From a checkpoint of a small transformer trained on Wikipedia: tied embeddings.
Each number is 500 + 50 x the weight over the matrix's rms, rounded and kept within 0 to 999. Layers, rows and columns count from 0. Numbers have three digits each.

# layer 5 attention value, 128x128, rms 0.272, rows 91-95, columns 0-127
418412524534503637545518443572430552548470544517561564366467469470480450540495497533563503555455476541545490466502424463506454562547540448529467548467440515481448529489417460556480469466420554597481473492483439514511474464510475505502526516480545459469466403581483556476520519466554477520514528462500478535562533507441490520550474483562501507514422547502547497545570458458478504496556
498499602512434518536484499513472486471521533517537559519519544418462363473483537494527448496506525499466536592512453481442475468518446514496514477483546525487461492517476508542549514531526488437470502485434524448414518476456601492543568502482484534522464488515454434401494491557455483484506555416520528522561473484498465584511534483448538573533477496438576488481494481566517493476486
471505529522546529533441541460461521561529485520518470526504473502544460627466504486500516506573540533514492441451544515511569410446467487502575515576456597527524534501504487447521489492518551494512449577471537486522476471503456480486509513460505553561479526479518484503487483542477506496479510481479491486498511469498566442459565490427499467453432488472462522516492420528497466500530
523551563395504543585473534514528454467448561503419549590504517538446512435550492524458489526450437546509541490495464542521509583435504503514563495480559556584481457455413425493522476565622521431504521496488490478458467494511503416488438520454427480452457512522549542532511469432473508560518452466514482522414495494526474492478444489430470454538538415468551419516551521515467555482457
409402517493542553490565493509503453465516575476463532412468516440445460490541537465493476522508526434500498498539455521471482496539511509551483501428484519484457499534491498531540555447585518516491500490521475539483518443523500474544516458566487488499423464471527458586481526488528589453542490531507510480526479450512543445527475511497503477435470528463516528423539479545505505468520
# layer 5 attention output (transposed), 128x128, rms 0.219, rows 91-95, columns 0-127
482586416517549522443505565466533416539637481432384465584566556493489509435405459451456517481373467517542497504414525508386521520494571476509572574494482429436532546480570533468470457576546536503472599593553524460486531487536436532549534454456583501436477483479589462523402478541545479433483490613452586487441490561529490492486444479442497465484542530486484503494415542553551576527517
495454521423566498498546516510529488459457476380438471485537569599547542528457496553449561545490463548447522371460484550512488486434548476566437507502497439640483487493507437565494517413560482514507489563473416545482495495511460584418341515458597458542583444512521565516503473511468484590514500635405535464410535539473521419393517453575490477489521475518411480535561491504487522488501
530506478517481563544519493482557629455520584538504507586492532532427483477557486483426502480458405405539460487504509486553477530468403517477468579466607408542528528488438502519440479549473500535521494466501482424503548565422571475455479540569478481457482538423612524477548460506570447498503499511421543534525572443485441501496477480509527569504590491503426503529542563484515490519489
460416533447492544521586459523498481451558439484564406524574536433514499518613550512611601431552591474599492499602573458506556368584528463488469458501405492474544495589499593532519481466499545438527410446513469480528614442525434430525501446556578507504576536542490541506486438541490520539533481442447484531525541532414504525526519510483550471479492523532428467480489522426495439432594
571541479404449474485432528539536539516504470507491445499529492534551510483513493606555626519458532571458490433450479433548457525485531477553516474435523440476461495530458479560483491581496444508346502576501518409544538645480452576491488488435551578488403524538424486422556478561516497439462571463541502570442520569503484540538561523564540468517455553492459528521476520499535488506507
# layer 5 attention query, 128x128, rms 0.257, rows 96-116, columns 0-127
444433536575466618544655509541441381530530550416473572540485545492525610378481576522488491466492484500509467499523545512488402511477440523482472481551427470498497546547489446562487523545472447488564525413466430535386520425392449486470538519558550472425474512399547436440496425498449512551442496553545405526489483586505546460525474416503565554544534548536463475462614502424494573491507
545574495554475477467427460635492421576515517380450521501473361601562516489467543527463447575478476569528472569513529631572546587485439518470477532616536488513452480560539367466382574415502573475481428521446465497430505586548534647474416476460519390562373517491563502546492539470582552481498486464533517463367510551515589509482517404491509447571467474433530500529560427610496452489550
604413424534513584587496419401545502585555625400548542489510593502494478522570476596572467567495553500421524439511537462442513487593488602545468500449473427491545405507504424552551486404455526529484481485423472512584462518570460529493486521377526372461610406538532550507365456523562558459429515557496488476582516484420499563509491535513446618466486504517558459482498540511481459474465
405526548616552528466568466501519475515409459514438459509406402539508504553466545453447492446595406441444519522598458526483532507564508445402517521518589599433505474457463543425444560468545524485451465542543552463540482482532534409500506431505409503520469537422509492443487427487438462512539531558454508480411511475570461512594487517432492458663568523439487489503572482457461524496591
583569420610606589513547464522442553463483474563526482524515507478469478535478587435493565448490547554506520398536429597515512549376473474456664449524431445410368575570555406465516453417522488480464563395516541509550528525506498506409489464518459401489511542562569466463509516539443491506474475506530471510600450549528513488422450481588607380607471483595514552413537435442496576486441
616539424433465523623402451574585425564517576552438541475535505519429478571501493549517479455475464435462554606589540339368450494502548602477484495376413516407571429570560558564408347514549521556449526577579479342465565503591499446450463468472476530426510472453486502487506481434479666455519572505474600539553321527459487485564431489548506493465535532542481497521417572643477581516423
508503473581506444436468460421447441524578464521517408568477520496513521463408631396403450479439544578482491503388585560463547495490578468514555517433545546555516535490505500480479499458515560576503482509576586545497429482522411490495540470562472493456511521517651476484472477378468490526551520575577530464449465460546485588562396462519552479515419471571383500481511444393497543549498
461492540592560446483519509548416521467573509401471471568552483524454374527504473567478573581409567497569526483510503498454546505573441514445471458433365481533583536430474445485542514488522546451518501497491499504466433534452572555499466442468550517475556510460495441428489533499586520452480543512604413492510380532517562580500514504445530600496450527509474450567524600547525367563455
516461544487451561441534573418456484556484481598423384474518505460523491479483455462519474545568435408513487633430483657441538544496554544473525508503445551451622488455510478459539508588515408488424526638496489533348541377485483483431522503427497497558643440489498583440579526491547498473591432476440453488453541538590556553445449477551476420557478410563421460519458452546482549577450
465550550453425564506516542458443488511444410401425537533379409567476614476433465398486552549493540562507547472480479527477409563424478391498527441548462588562533526526537365442504435583504480485473529528586464559487454530487528561558482607504510316567521540421529518546540468411507472562508469483476504436481518468590548559486449563569462555427542501540485524511631527457480491544577
468442551501438568442525497519497469451451470567468550523548569468503417554517375530440494520495413443437520611519556436430522474578467516421398421472491502613485424509398576559542585420545579447477444586539440466430563450509488447496501531506558639506622531493483524498575514498432501493495510551484526573509583451424476559501511524529477593531443492530506483391468600521403480478406
482620481538474530516504393445538459494458621467498492494542529453482412509577563514413469541522461516475485464585507562439437519454549522571472497514619543488440547531512508554551444444374512540553486507424528552518470473523482465494493518459511541487507393495468504468495346517479497438428385541534526557574455409496438557495450549553519458487557492439524448473439504466519520563464
489548546522523617419488636560511404470511470446453490627418544488558541566357629383579533482506480507527484550512509511597499454531520453555457532642490517550513550482459388409396654518598483514533484453524431397578552409447508559508434546499547509509521584477484481527544634547566355459471377502353455501342465403528528510465524529532453470354533520440524448520500496522472464518494
509548490422567547458461601561586431508542462520438533500534492535530577576516483494473454485494513568488423538510567568507527557441546567467538474494479517445495492468509509432474564511485484411496585599448455552474463455508468591547382553544552517568505521504405466479463501552566541576466432533496480459504484456369522443484531517437593465485530551565489549508499513506497443581539
576511451476423617491434383484490478557505503576375525516443538384513422500596457576556498514429549524450495476528526433431394478616468554445457407342423554461438518467581540701509512518514512468380524500574507536513444445520434489567588443584586639395498528556539480518488432517406511494501555500526543394522490566473466497574473554552489478510490558501548463540433486510488442429484
546512517564541478517482412440527439508586614609559537401516494503442516524441406578512438498517425435513417473552465473470457484616498521544430540438419512500485509522538491500478418550519528564476546527600530476485479503498531477586567470485561477483524549536460503529448516459425530464472443498516494440553635477475517530473482419468522494510488542519431469492468437461463451403446
550437503416508455494510510450494585479496491530493557466469428469447484450500581459424497475481548450545514547428525552552555519478438492508527507523437555464521556520484441434454446458469417472487506558548471548521433460459472439524559517449559552486447460576453470459526422424434508396601562374519436546549502516528529548473441501505597518574435497487550637457530460580512669485550
534447458542594550485474458428440517481541625438549496563542516489406437444450485514506500470602496478487498544502566487559570457411556553495450460477541525519468498552477555521541464603486442571475496480575479489395514590578532503505471494418547544484608420496554501514442401539431505480530462374412504509554489576462546484557497510462454478421530538375488502570433592563381538573605
480452490612534478523364538486520560516592551513473516483515538492526438508508493478478371525487529400440515527533545462488485540519505479522522470484466559457543389523503504488536465525519417566586540447602626487455485511481449451469600412495638507579561537477490598600439502560534471476433490536525608546567489461482501531484410473509553459463493428487499503445475577572410547427545
526435541445507575447544562525490522494351443557500573519534479511547557460501593414538485520556564417597511470465545445416552505430523533435421388406435549557521519429447535457436555375511458455501467515567523532467515510487518441487471498502595534499512472403529498533478555457494516500534480499453402409548549471539423451478456526450441530490541478533513539484493430513491521455479
525527554392550473513512605516487541485415447552426509496469478505553483442432537421453455534510552600505584510525418528433539543474491445594472520508570554559458524452513451464402543541614372460465516524595561525460550525465520449515470529502504473575445481477564504527508510485440484510540468482541361496419515543435490449477492538536508468584471530471554511520525494438417495485566
# layer 5 attention key, 128x128, rms 0.248, rows 96-115, columns 0-127
515459584486523632463460506533506409564559537498479469449483463537500545375475464474540525461477571466473514519432528520450479491468411570482473504550364436530528510493505437498577416485502609485584534458484481545422459514576439516590471476487576526408587372586505475452481484555531572536492476454565417538447543561481455553416430524491526564485443614430532496569614514459517404436493
604526464518443476476480463535400419567518597425477530510537419468455583386580542487493445499559543536447570500470436483446526522493517544389403507401459517539490552550563434529517492482601543552570494427634514502560526528558522631449507547504553501414527488575403498439588393475491571488465538513550492468555537502461475438521506407421541506551496567553513480443557446518510515473478
498612467487581564488490534471556520488452577508511583479427532445427673465421439507542455595581424522478501604539545488541478621518421601458524533404481418478534446545554373490549416482466460563354520458536523550531498510594501485561540545493466465584534474513577574502394536454425452524366575544497587419468418465510546439481527486507500500525515549551522394544506471532459452398499
455488500411527436544402400490496516447435435591457431450534539460574476482593541483498569504523544487539556446596461508470449551530568486517521498517622506438599382566472517569475493457532521490484533453405478436584482454586446467439610582645475533581516603483474470458473474437515555485526554556509543486453539564514470450468478559479523646508502539488385558511557552457532440492510
520508556417504559531588403589446413539568433404495470535524604558491528486523567479549527414455540497535495483617491536493405523487529526481556482528464526495483440562512482491421582510601470479432335450441437550516614500523519534592538500499541486514560485464482534494481487500505436514378467569506476508459566606539512524353491529450451534477445447454532563412473423376495536534478
499507556575536459480555439445615534481580475504537485454582525494527479581507600527505472468512433516526503624585446542452583433455533438422482587470590515490465491445479626478445368548492428443451616465445386395592503500518595437416450557408447502608547424600540546483419456574553522442511443568421273603536510469518536524568583456480452424500472504467487392543533504530422508456566
502532539562540472480519443554378482492598498536525450569492446454553474466536485547552571520419487477415496513577594467453526438537462459413509612444548451567544537577539483491507350511492550492635446542492536471486502466536480378445488392502534590388570557521555363588456487425503426542434429503573523392490460468561614499478490513523449455518476529475531428484451518444491443536472
491479490491502538431518429465511472442477576510551521501528559554486367524442498456578544588516533476563502563466500550452540530500564514489506547564467547491518475473507539444393559538481534521477513430508505478447436619513502605550445521453547528435558537430521396454491559453506447530435453540514539478454416422577539484548579598447559506458528482437475474561486441513593550611557
459555447486461461378527597511446480448534529561407504569525567450513462409475480574499463551491500536575454485593585569469452480453545410473414459492475509463434557478478467446503413578456430540398404547415404451474592450492513491372563542543425546528381543517551454478537575550479461489539560477525483474438561501558460491483488515538500476534532547619482442469418560541513516554462
506544480490456525482384561655510456558511545406421504415506450585433395500416473526377562560477465608570473349512439541517494489544525497572446519475465579528515569503524484447516446548545526557557450461473548651474473424537534598548541520442512557522514514560471506465513572434528442465569323541597519453469494548510471610429419563456541628509460560413441524556454520393527416484431
557522391438507505532449551422512468487472562637434400476546443479503469584510528477463536566469547460518551512538558539462596459452486535507530528459585500500516452540516480534525414569482625449466555621512389471538547630399533544602464426507460503377536451515527497595435489565447614567546585571393453553470480540429485533661506493520537509448498486448523471508480473581460511561429
500562639482517455532477531473611595548519462449444450432553509461481557597526533442472578421422556504374501482463536534519459569526509487529399576473487444535439548535581537492551494460469543591448539410533465379549524584461509380526448476502477451496447498480500483451474464549530483534436442550464580507428447633564447586562474485465470555553444515503457485443528499471488546581483
436565483572464524552449448529447466436522518525552478453479459511435536558495521486468509553529564471549431454527481384555555479453542468580494509604528499536521541567426446473477406396558626629529498472471459500551579501503415537490573579474442415468525490550511505549432588433573497399550567403551565555532542510536570463569524465414337452444474586528401509390428452518523450439508
470562507534566524462441476501422444560563476573457453468493485486528510415533441593486479512520528561441479620541564584456465377417597470519474565433386421422503433525547512568487510525491622510502548499456532564510532403534456555503490516587459590527414531429518487498519473534477546456553500497496535559552407579433479456483465467432542500465537428556539446483491404507588554532554
408473530463494569454445483454486517568392454393422497505466516443430508474497671542600529540535483555546574478500478458479465440567496551569492511344523450618468388455613511455453485473431547490396548487429373541525457511526545422485496509492517543571472450473478421514530563422487496535532491495517453535495412532533545484504629572617455413399537501510424517653450432502460483406495
463438467549530411455440475452557514527471488551500517507479600428548518478493572465519473502505484557451403540557507460551459497469475530535470509457464454534500505559418525438486384457514464529438528523514501478458521587565498519561524413527610531394544533548617603502529517536528504469548475452448387449583416411517514369546456487592557550483528496465519479491482457559460518488488
370579535548476455611602558495459531567627522477524501454508503476557491532534444509441476490462563434525451577535460479426550564613435422534467523440461514556519413495537441543516543534464500501491404443490603508524513456504502452524542500425532553485467619464522450501573507537494614547436480489566481591487569513440544534409418567548506548593469391535500558457538457456543482485613
529559531539446459548473566451496503392449496489516467535599502460576408510478496450516510487580524513551515471446398540555428499506458481512367407482455509413349431451453483580515422487567604606447479560568536543564427523526455466512525472457592552592440474491538558511529501456424526556567463498476477436528528519510512465502483424485493411423470422575488430442534525488405545483547
417521431651467467500484460450637509524452495564515457502518489436433549534502532472486505543578528416547466560592490469554451461423443486528558496399512559466582490513471479483500538519491495605502449473626463465568510572462502428505511466551475506601414431473516566478400610549570475528534407496417470495494485436580508537459492537556629440499503505488469379410572484543446431490488
456441477496515513502451451513523529476575504435489533452489490539508399481483526535521512447475508611483462532566574488437570498492441520404488367498483507562549435586520495586511470447511432448464503470523472504473554433466498486579557495564457502446483513412516549513543495430525561561444458521399461456563475397519559419560531465499477509520588505478541555504484547575536467500505